Part of a small language model's weights.
Size: 13 layers, MLP 1600 GELU, vocabulary 16384, 21.8M parameters.
Architecture: LayerNorm before each block, rotary positions, no biases in attention or MLP, tied embeddings, attention and MLP in parallel.
Each number is 128 + 24 x the weight over its row's rms, rounded and kept within 0 to 255. Layers, rows and columns count from 0. Numbers have three digits each. The size before them is the row's rms in percent of the matrix's.

# layer 8 MLP down (transposed), 1600x320, rms 0.0987, rows 551-600, columns 64-127
095:119130154139108110154119085092123178150128159117156101054112116099134098119142109075165105131098150123123131125129110141115155099118108117138126106134160097122174117101100126093106137131133073
104:122133126188126146131150167176125122169146111107117124116151144117134122163163112138140118143130115154142118120099093085165128175121138115118133120127137121145127121129158102120126101141143105
095:121074115133142120085147121119110116127150162121121163115150159099172098130165111144144180103124131080126119077134109114132106155101114119136117139136138107141119144124117109129163146176120181
108:121139098143102102138130129110076125092160184148142121139121124127139120144136146170107163095115109106076115129114119111124125106119116114132112094120127151087115089136098140087112098177106133
102:138104095091132097125139128146158079130157148156094118090114121152126127126116119117120150124178128132146141134136134133143115115147162135082138144155159179084156175120126127103106140117077075
091:139104118138145135134128110090063110113088100119107155115181064106089106110140146121094132159094145118079138126092144134107164136147097129132106118133144120119150144150181119149122097122130142
091:165169136123142102125118104112161141106117136130115172144129147108153141153090152094089099108108129157145139087117160178186103140141141093117176112170063121116116090111128109116102141096108087
122:138133106106121109109100122128163114145198117115109110096136115124138123135210113172135165150110152156113133138120094139151147150159156193089150154129139138144101149124100133136077111101128090
096:166141109106115064107145136139146154101199157131123167134149117100141126131151134125122117138188128166140146127104117125113143067104156122137104131136126130133164123168160163145121120125145154
087:119106148107146094174134156129092134159101113150159106097142165139134139123116116117167113150110094124154100146127133137094107139132109147124174096133092121156168132113136156121160178120111139
099:127115131165101114119131132139161138100158128170112166145137133128141144134142142115137193141102096134114201086106105149146144100164134107120169120129104110104109110116103105123097129144153139
094:119131136104136111102138144163181109155146132125117093141171170145091113140137137126091141120152121132133150123118104141176097142097135141141116162108110143125164137120109158123101135157152199
100:150105113162155133133096114141123073126091170130092178106105125137145172136144138133110138160115106137144140153126161144069124056142124108133147132135163118111108097107087136090113077105113082
091:110111117137107144141121127104142141091126131138110092084108150151133092162150148144115149117139119171121108155138148123161144107181113175117151129157146148151120134113114080125132121130115144
095:138111114133088092101151153158122133141110088132182111157104134097124139103085091091149124131165107092123111134167141122157137153110108162145143121106134171113126160083136149143087165120127149
104:131163065126152125140137133123151113136163151121118128146102084105093069096130130145116155142143117144126055137127186126121144121140163109124098114137125100127134147122124152102135137128108153
091:126111162125149118116104135117125094153114137162130157115119117158131125106115137110156123115131184172140149131127087101153150120109095150121137142182108118101098118093075150142118134127149120
094:133130129140125107141090093105120135136114159119092133129149118157124164108133101089111175138115144129122131181101159158089120141124098181138119120139078123101144155093125156136187125124167125
090:129144130097131175123129097113143151090122121073080149125153124121098149131138116136150140101096172160136118099102110139102171121118090110151123132135142110168176117151125127124130159124119168
105:095165152197146157143117121105131119124105130116106143162162117168156118126095129162111121070118148162145162130142126105119087140082096113143092142112108129135129142092146157150153109121121126
093:100131116136113120094166156129163116102150130112130117147135152141145147112155121176103103126139102113144107111140130124120118115166123102112126115177161118121139170097158126173087115092136131
097:101132142131130130154129132094142193178107143117106146156155104138148118155081105153132150148143145137091150135146120116128148162136112122092138131098135091095148145147116112125120106112111137
099:171111106138136128078134149106139093163137145161117121114119129124134108120073126164108094175127124108110112170098112139120168129150132116076160130120136144101114132152124133140122072110129142
089:142138085128125132162139158088112155137159137148120147166120151147149066124110142082131115123112104154153128129093109106091131075118168128138104116091077143117170081109126121095189107125116125
104:140135108114142140102146091126171146140111040119175090128134121140124118129146107106111164109132093178131102113135118160144163126075112094146163100117149123092075143181129086082125131121121135
106:157116131130089119098158134130109131095138139127152122127150138125136124158094133131138140122099144142105140128142112147137144117189149141125090146102114139091099125105205155110092134125132123
128:130134139137145158168140167123092092129153123126069149091119131105118138091081115128131149117147144145131107128152118158110130117130150117139123116139116169137148142171059138157104078122125113
109:127073138124139167114110141148090145138154142121106119125106117191107094146112130157126139144134127116118119121143171130094121155165129101134084150115131155112087090151149142106122148108125120
095:094170142073128115137130133135127123120122106139055119107139114110137161124084132142087159164087115141109116102107137143142115147101149124109133148147090139159120078107098056144154143076132116
095:088150106156116123183123124087144159114091109115124112118136114080103105162129153078105141094131167149171153141134121129127119126163143094109076127114172110110121115137106081103151137079149146
093:146152156112091129127117121134105136107119127120155115139107131118125130112126121096101120162114150096120146095101111146151105144117135142124138149128133131136138142136159076134107133138133152
101:187121120144112144165124137149157155128120131104121100101114113122140136133107110152086097149111089145133088102139154117107168151102119112100129085136143102168159173135119117123154139117124155
101:172130084085130136119164101136093152103144083149127139109129140140128135068096133159081151131145125102118118150124127112078147168132101079111169100112099122139118170179130173140143129154080135
104:091153135143143125127130112157135128127161107097126089094072132143111065138145114111111160135149124146142170128116098169126132160144124102137152096097086123092105135100130109132147116118159124
101:108150130115073174140125128164126160108142101131174137132167108116150112124153134150127149144156119138105109155143093149134137123124117097150147121144132140119110129179111142102118107146163157
110:119165140093117224108145147182101126136101100099130158141108161093116144097089162128155134098081139165119101089157118131116153134141154132154106086111094128133141135124083151130131109118174106
116:108145092135145109099073159129091112135133155144090094162204145145136159151120088068107088102140163098106117102135168121122116147089181138148075125110131123144139124112143128116134146133145129
107:131138131125128142110130136146091114143158158111131128116112145129125131121146123109144092121143145122177132062117143088098093083134111110136130109122165109099184106121043149121146158091134118
101:118174086149165144122123148094152145167117125119112127138118159141153139129157152105124094165088116112170134124122119138157110104081144153103131116112161124097150093144063114175113151109099110
098:140164176111126120131139143117134118158125123136129140125093106094104093141106149128151124102192102135098149141135092109142127115153144144109109139151076165127123088101133113140121099109177096
088:090102148129133108110108128131144111139161128135173111076151144115115150169080140063111136124111127104112110155151157125147079146142115107136123092146132159106156119118140133156127152154131148
090:151118111107107133125137129119114156137168132134129132150112100155112107140146141126111088147176148160124125119140145103089118141164117127139154116108113153132110119068133108149108126119136143
110:146139087090155118152140180108157126122128148152084142147100142089147151131124138130150144110139099155124136106121070172089142133158116103150143121137137135105167129127147154155108135151113149
091:134185122106135163141145112126119145147151113086127123151120141105125139156142128139134119098125115087156151139108140138137107133117112099192120141091077130107117153131124100107133116128135120
091:160136111124142137146123158151125104116118094047101111140153131130109112122128170176131152072116165123091124099141123074131115078131146184128108145125140171079151094141196085128108070158145150
102:165136160117098150159093124065149124149151127141136111156142143157157151149103111126145110164127127133140119117143111158173118106091139123138085138156134117151156162124132111099096159123110138
108:163112133195166141111102138114131093122158141103113144150132106118120101108142068139093125159099125142113100145108151142117118085126101136108160091113146133135159086088138108106127131092124116
101:147154123149133159124116088124121138155146168115164122148084116128141118158129109102135176128108118107122138141124151092119133092114126118178125138093130130167131130138164112108149143152155180
091:166139120151117148160122130090135152179101111111135151142122128160145138109096146131140112113146108172130150103144082134152117162068089116100107138085118125115100142111157103149132171194120151
098:120105119098156145154125103138090145140162100124127154126114098136115123138119104086123123095154096125149130142144141095127096163138136148144110094138146105117124092104096119166119164113108122
# layer 8 MLP up, 1600x320, rms 0.1, rows 552-601, columns 64-127
101:133126129124167125153140128155136142189126134100087086076134117107134115118120139125130101112155111135104098171096089168124135153146160097124115143109094151099090163123139142101141086135126124
100:115116110135111143093101077166149094163107120114117146104168123091142077137115154133147119164102103097090148123167144182168101134158163124170134162119141138128122146144103089148146093110126120
101:153136176145118175120130103144157126168113094155129122126113147141118111110141115147140116112158092140080158148112122100151154129069117119138130159119111103103120128156149106127184137149126129
100:135133146135130149104115123132138134114102114110141116102129120123136106103122154116130162132128106082126130177129109155162121133082113139158100160107126105168107127133124098123136099206161134
095:127105108105118150154153115147122090124060082114139145136087105145103137122132170145090115162090098144062117157096134165096144102117099116134119132122139101133108126137154140123165109129126163
093:099126104116105149105141129107134109172111131121123123111112107112130061105122100129117111103159132158088164130140102113126155122131146141173129095097134110077147133127117106125176126152124143
112:129127207151093134072109138123169082164115127146119153104142120123162103096167125149121160150140174175092135146146096092145116149136131121166153133130139113123107132148158118095117082129149085
099:086089140125132170139137121158144148132125107144076165119143118138106110113129099123147156105099118132131121105149169111159107161160107118108130129192125125123080159131143110113117133150150113
093:122146131091100149074148125140149114128108109118112091143126143137129109122144166135133116097132140075142146130144070150144120113156145152100150136094157149112115123169118068130104085100200146
098:149209110121120143146147134116174161148107113116083146139145125148103148130121154141080120117137106120157168124134152119110123132140092126138077168070098127149109162152104127138117133115115139
092:082159099139122130102084145138147097127103094119159135072148126134109093108141168125109192136132155137145140097123119140115092134173171155175143131122155154132126177101121127156117114127093133
102:157153169037149139110153085141134097124112128108105124134165116110103105114154140123111126136129081122149124116138126069139141132114136120085134124161160130181116114141112113146123131144172160
096:117136118179109088081150101134143115096088140155130109091099148122099178110127163144119143134118116123099158116109095161088132143093129087138116084118134128114127159152131139122118088139160163
099:103106117093142097148092100175115151147135101108165125107093113114130140072100149147116115163085091150138091137139154179091139165097122089120147105135110116111169125123105133120134124151111108
105:143165121139149129114134108147164105087118111122124155151095108147131126137128156161096114164111091131122089092112158129145127116144110115146129145148129100161122155146109098113143122135154111
098:136143154156120146147119100164113182157108088197124114116174116138079115108137113150092124128168107161091126176145118125113122135153099090153150116137133118114105150136132126121124097124122143
099:142101167115097124110128130134123139128110145160142106127104097114108110123127156128101123123124127127172132105153138126092130081130100101157107149175102158117091140155122111116133127123121130
097:101142092147139107115131163149133114131111142150138091127103155127165140110103132147116126151160137111096178159168130129151118135125117129137154183067107137117096118121142154146141114133092126
102:141132104120137137115117116134128140130117153167093118094114100139105133139126119150118129113139119150137090086093101104091147117113086143151123141154052143108057115091140147156150097105181174
091:143109129118132159130101088151145137107079086104106118134105144160141115134148112157080130160141104190123108150094110135117152135122119145136140101105105089126138118146132176078118115099114176
101:144138128116106165102108145176134128138157089132152083135153126139114127098140164125112173158138072141141138096120073135090110124133074145133134113116107120137136140121146141074094110133150133
100:131119147136106132124120138117123139120133159134125095081086094137178086142116129109155127093130126142126139132160122090149123096148157089163154147134120101125137153122106119124146092183112134
089:120132136099106165158154120149150095101132110118128158118052108123129130166117144154114121116112113089080101117169106136131065119113101104121121105104080121144145152133153147095111135119136134
098:127138174110121096118150098127131083142107113117108131116129070090155137130159080161120131184109141170109124147117096176130131141140110096163137158110121120153112095099170114126132118185157134
106:117152125117105104157137135137124171134110071148078061146115128164052110139105111144112105129143139131133166119147136107128123147147072107101116132114125142124156107131110068156155124139146136
095:118116128159128123171128120149154088117126141149118120090140124075128127106141109152132190095125133116124092116131126135130118107107131146122125119112136106163117128147099125121165140138171143
107:134152110149139116103133086124157112105124099107120105118133127102113133114122119137139111108143145132099122144141114152124119105091117077148141136130104112133106128108164096124154111153093107
095:080130157125126101124124113123129100152120104141132135149087108127153123107134132141139146092149122118131128134144101108137139100122107119122158107123153107112086120122145144120138139163134120
096:099149119088118161075110121155189125133119105146132108137098162123117112124121144137130144151128140154138112104144125142114118148081110128154145129142130159107098140127117127106150116162124107
103:080115154128091107154119086128124106155097105164152123102134129144156113113150148117134125114151140106142144129147109131149088103111140085153161108092098076147113127142083114150134138136153125
100:083124098096111113159117151105180086129098130184112098126146122154135127097117111118139141062133149131149117171174076136156128152103137107116145148117114123143100126126154114105162115155169083
101:111120151067141133125127126172155135104148139119082151119147116162133077128115172129129190119155136115120117113127135106111150109134102144199159134168148107108132143132157079087087114103104117
099:071139151085148067075122136124130168126123145143100098119116114116166134114103116110156178119125096108106139132152162078115125119154097135114132124141103078128129115146082132105125114123149160
093:119130166149138114091126102161174124115097146079117122112131117143076123076131159173095119121153137146119133089143137170133083172104095156139151101130106071146175143151135139112105128114119115
104:145151103154136123118128099124125168146120121141114072104143103131135145120117127131089150119145071138092182179108151106108114132090117134106136135100146122121148144127115112116183115136102120
104:119149147092114092073087139208126112135130123165114112143118136176092159106130119135110131130166123083122109150173144162160133130108109125167186121116156133176105151152105123144173123136149151
109:138120139137142117134178098099108111134090115095085135091120129166116124114110144138149171104122152146126094073115139114152100120094092138147113107100097122125131099109084122111166158127147152
101:161136141170121161090116096163121081137121139123138168162111078129107126134104131133126204157136127128153154135087094130092096097134173138178183119138090118129135158138132096130123123101125122
097:158130152143136121130132156151118142108189119119102135117115116147110166112104119102147120113092116144136161146114100156157118150128141134131145084129147134103048152125114105150116114143127117
093:135164137117126145147110156168102121147123075170147117121102103141121113068094105130115144130167094169142129131110102170128152122073109128099152182130148090125088098143144086113119112126135122
094:117145152139148171123125155122194133132082127126084148128177140076145138104112127151143166151108096131155139100152145142142109104119126143146122099110131127108125167163118117122174103174165104
105:130140143127124103136129145128111115143129108146140064092169087123131153089117129127132173157141136133133126138118112183103131165064146093103159144133118118150126135177113103142128115090138120
088:145112130116094128125115127157125120090150147137125108097144143158100146089157123118121129136125099136091128131117116099094120135116123143102164145091165105145102136152170115111128114112105135
096:127113146127097086097104115123182104103134106165137103124153105140145124165107121167087171144156103129132120129143139181144120096123092100181161053151138131115086113127155084130171092117113140
107:132098128102139103138100149163127078131122129152138142131082121108093092122090136129138121118105117127115110149181148131118114174118101117135121116109125111120124152091142144153149149152120132
101:089133148138125109091111109129186128100122153106131127092075092116162105155151141140147126131134150121156138145104079109157108157159122160163145111124109142127124171146099110148125112139110089
097:131141176096116155102124146169146091146116113142115151152157130115119144120084171145136133105127128136128149136116111144154119167095151151139175143143131065148133151131098104110130123130136115
095:092102134115110127103153092137134115128187109144134128122094147111145116103131138131135117141113138120114147097127125150088108091117112129136133093135121147139167106133138162089123110082113123
101:090166152140086111097113141141094106094129126152129118148151126116126131144105072146144117151118104133125140110082097113128074164112149124129173140161135132149102141111102130150102130126136181
103:122154176156140123118115123137165135136112099125105082081174112165139134122089123140122148122142078105143146164102118143143155169101143122177141113120160075137123115123150149162094084124138159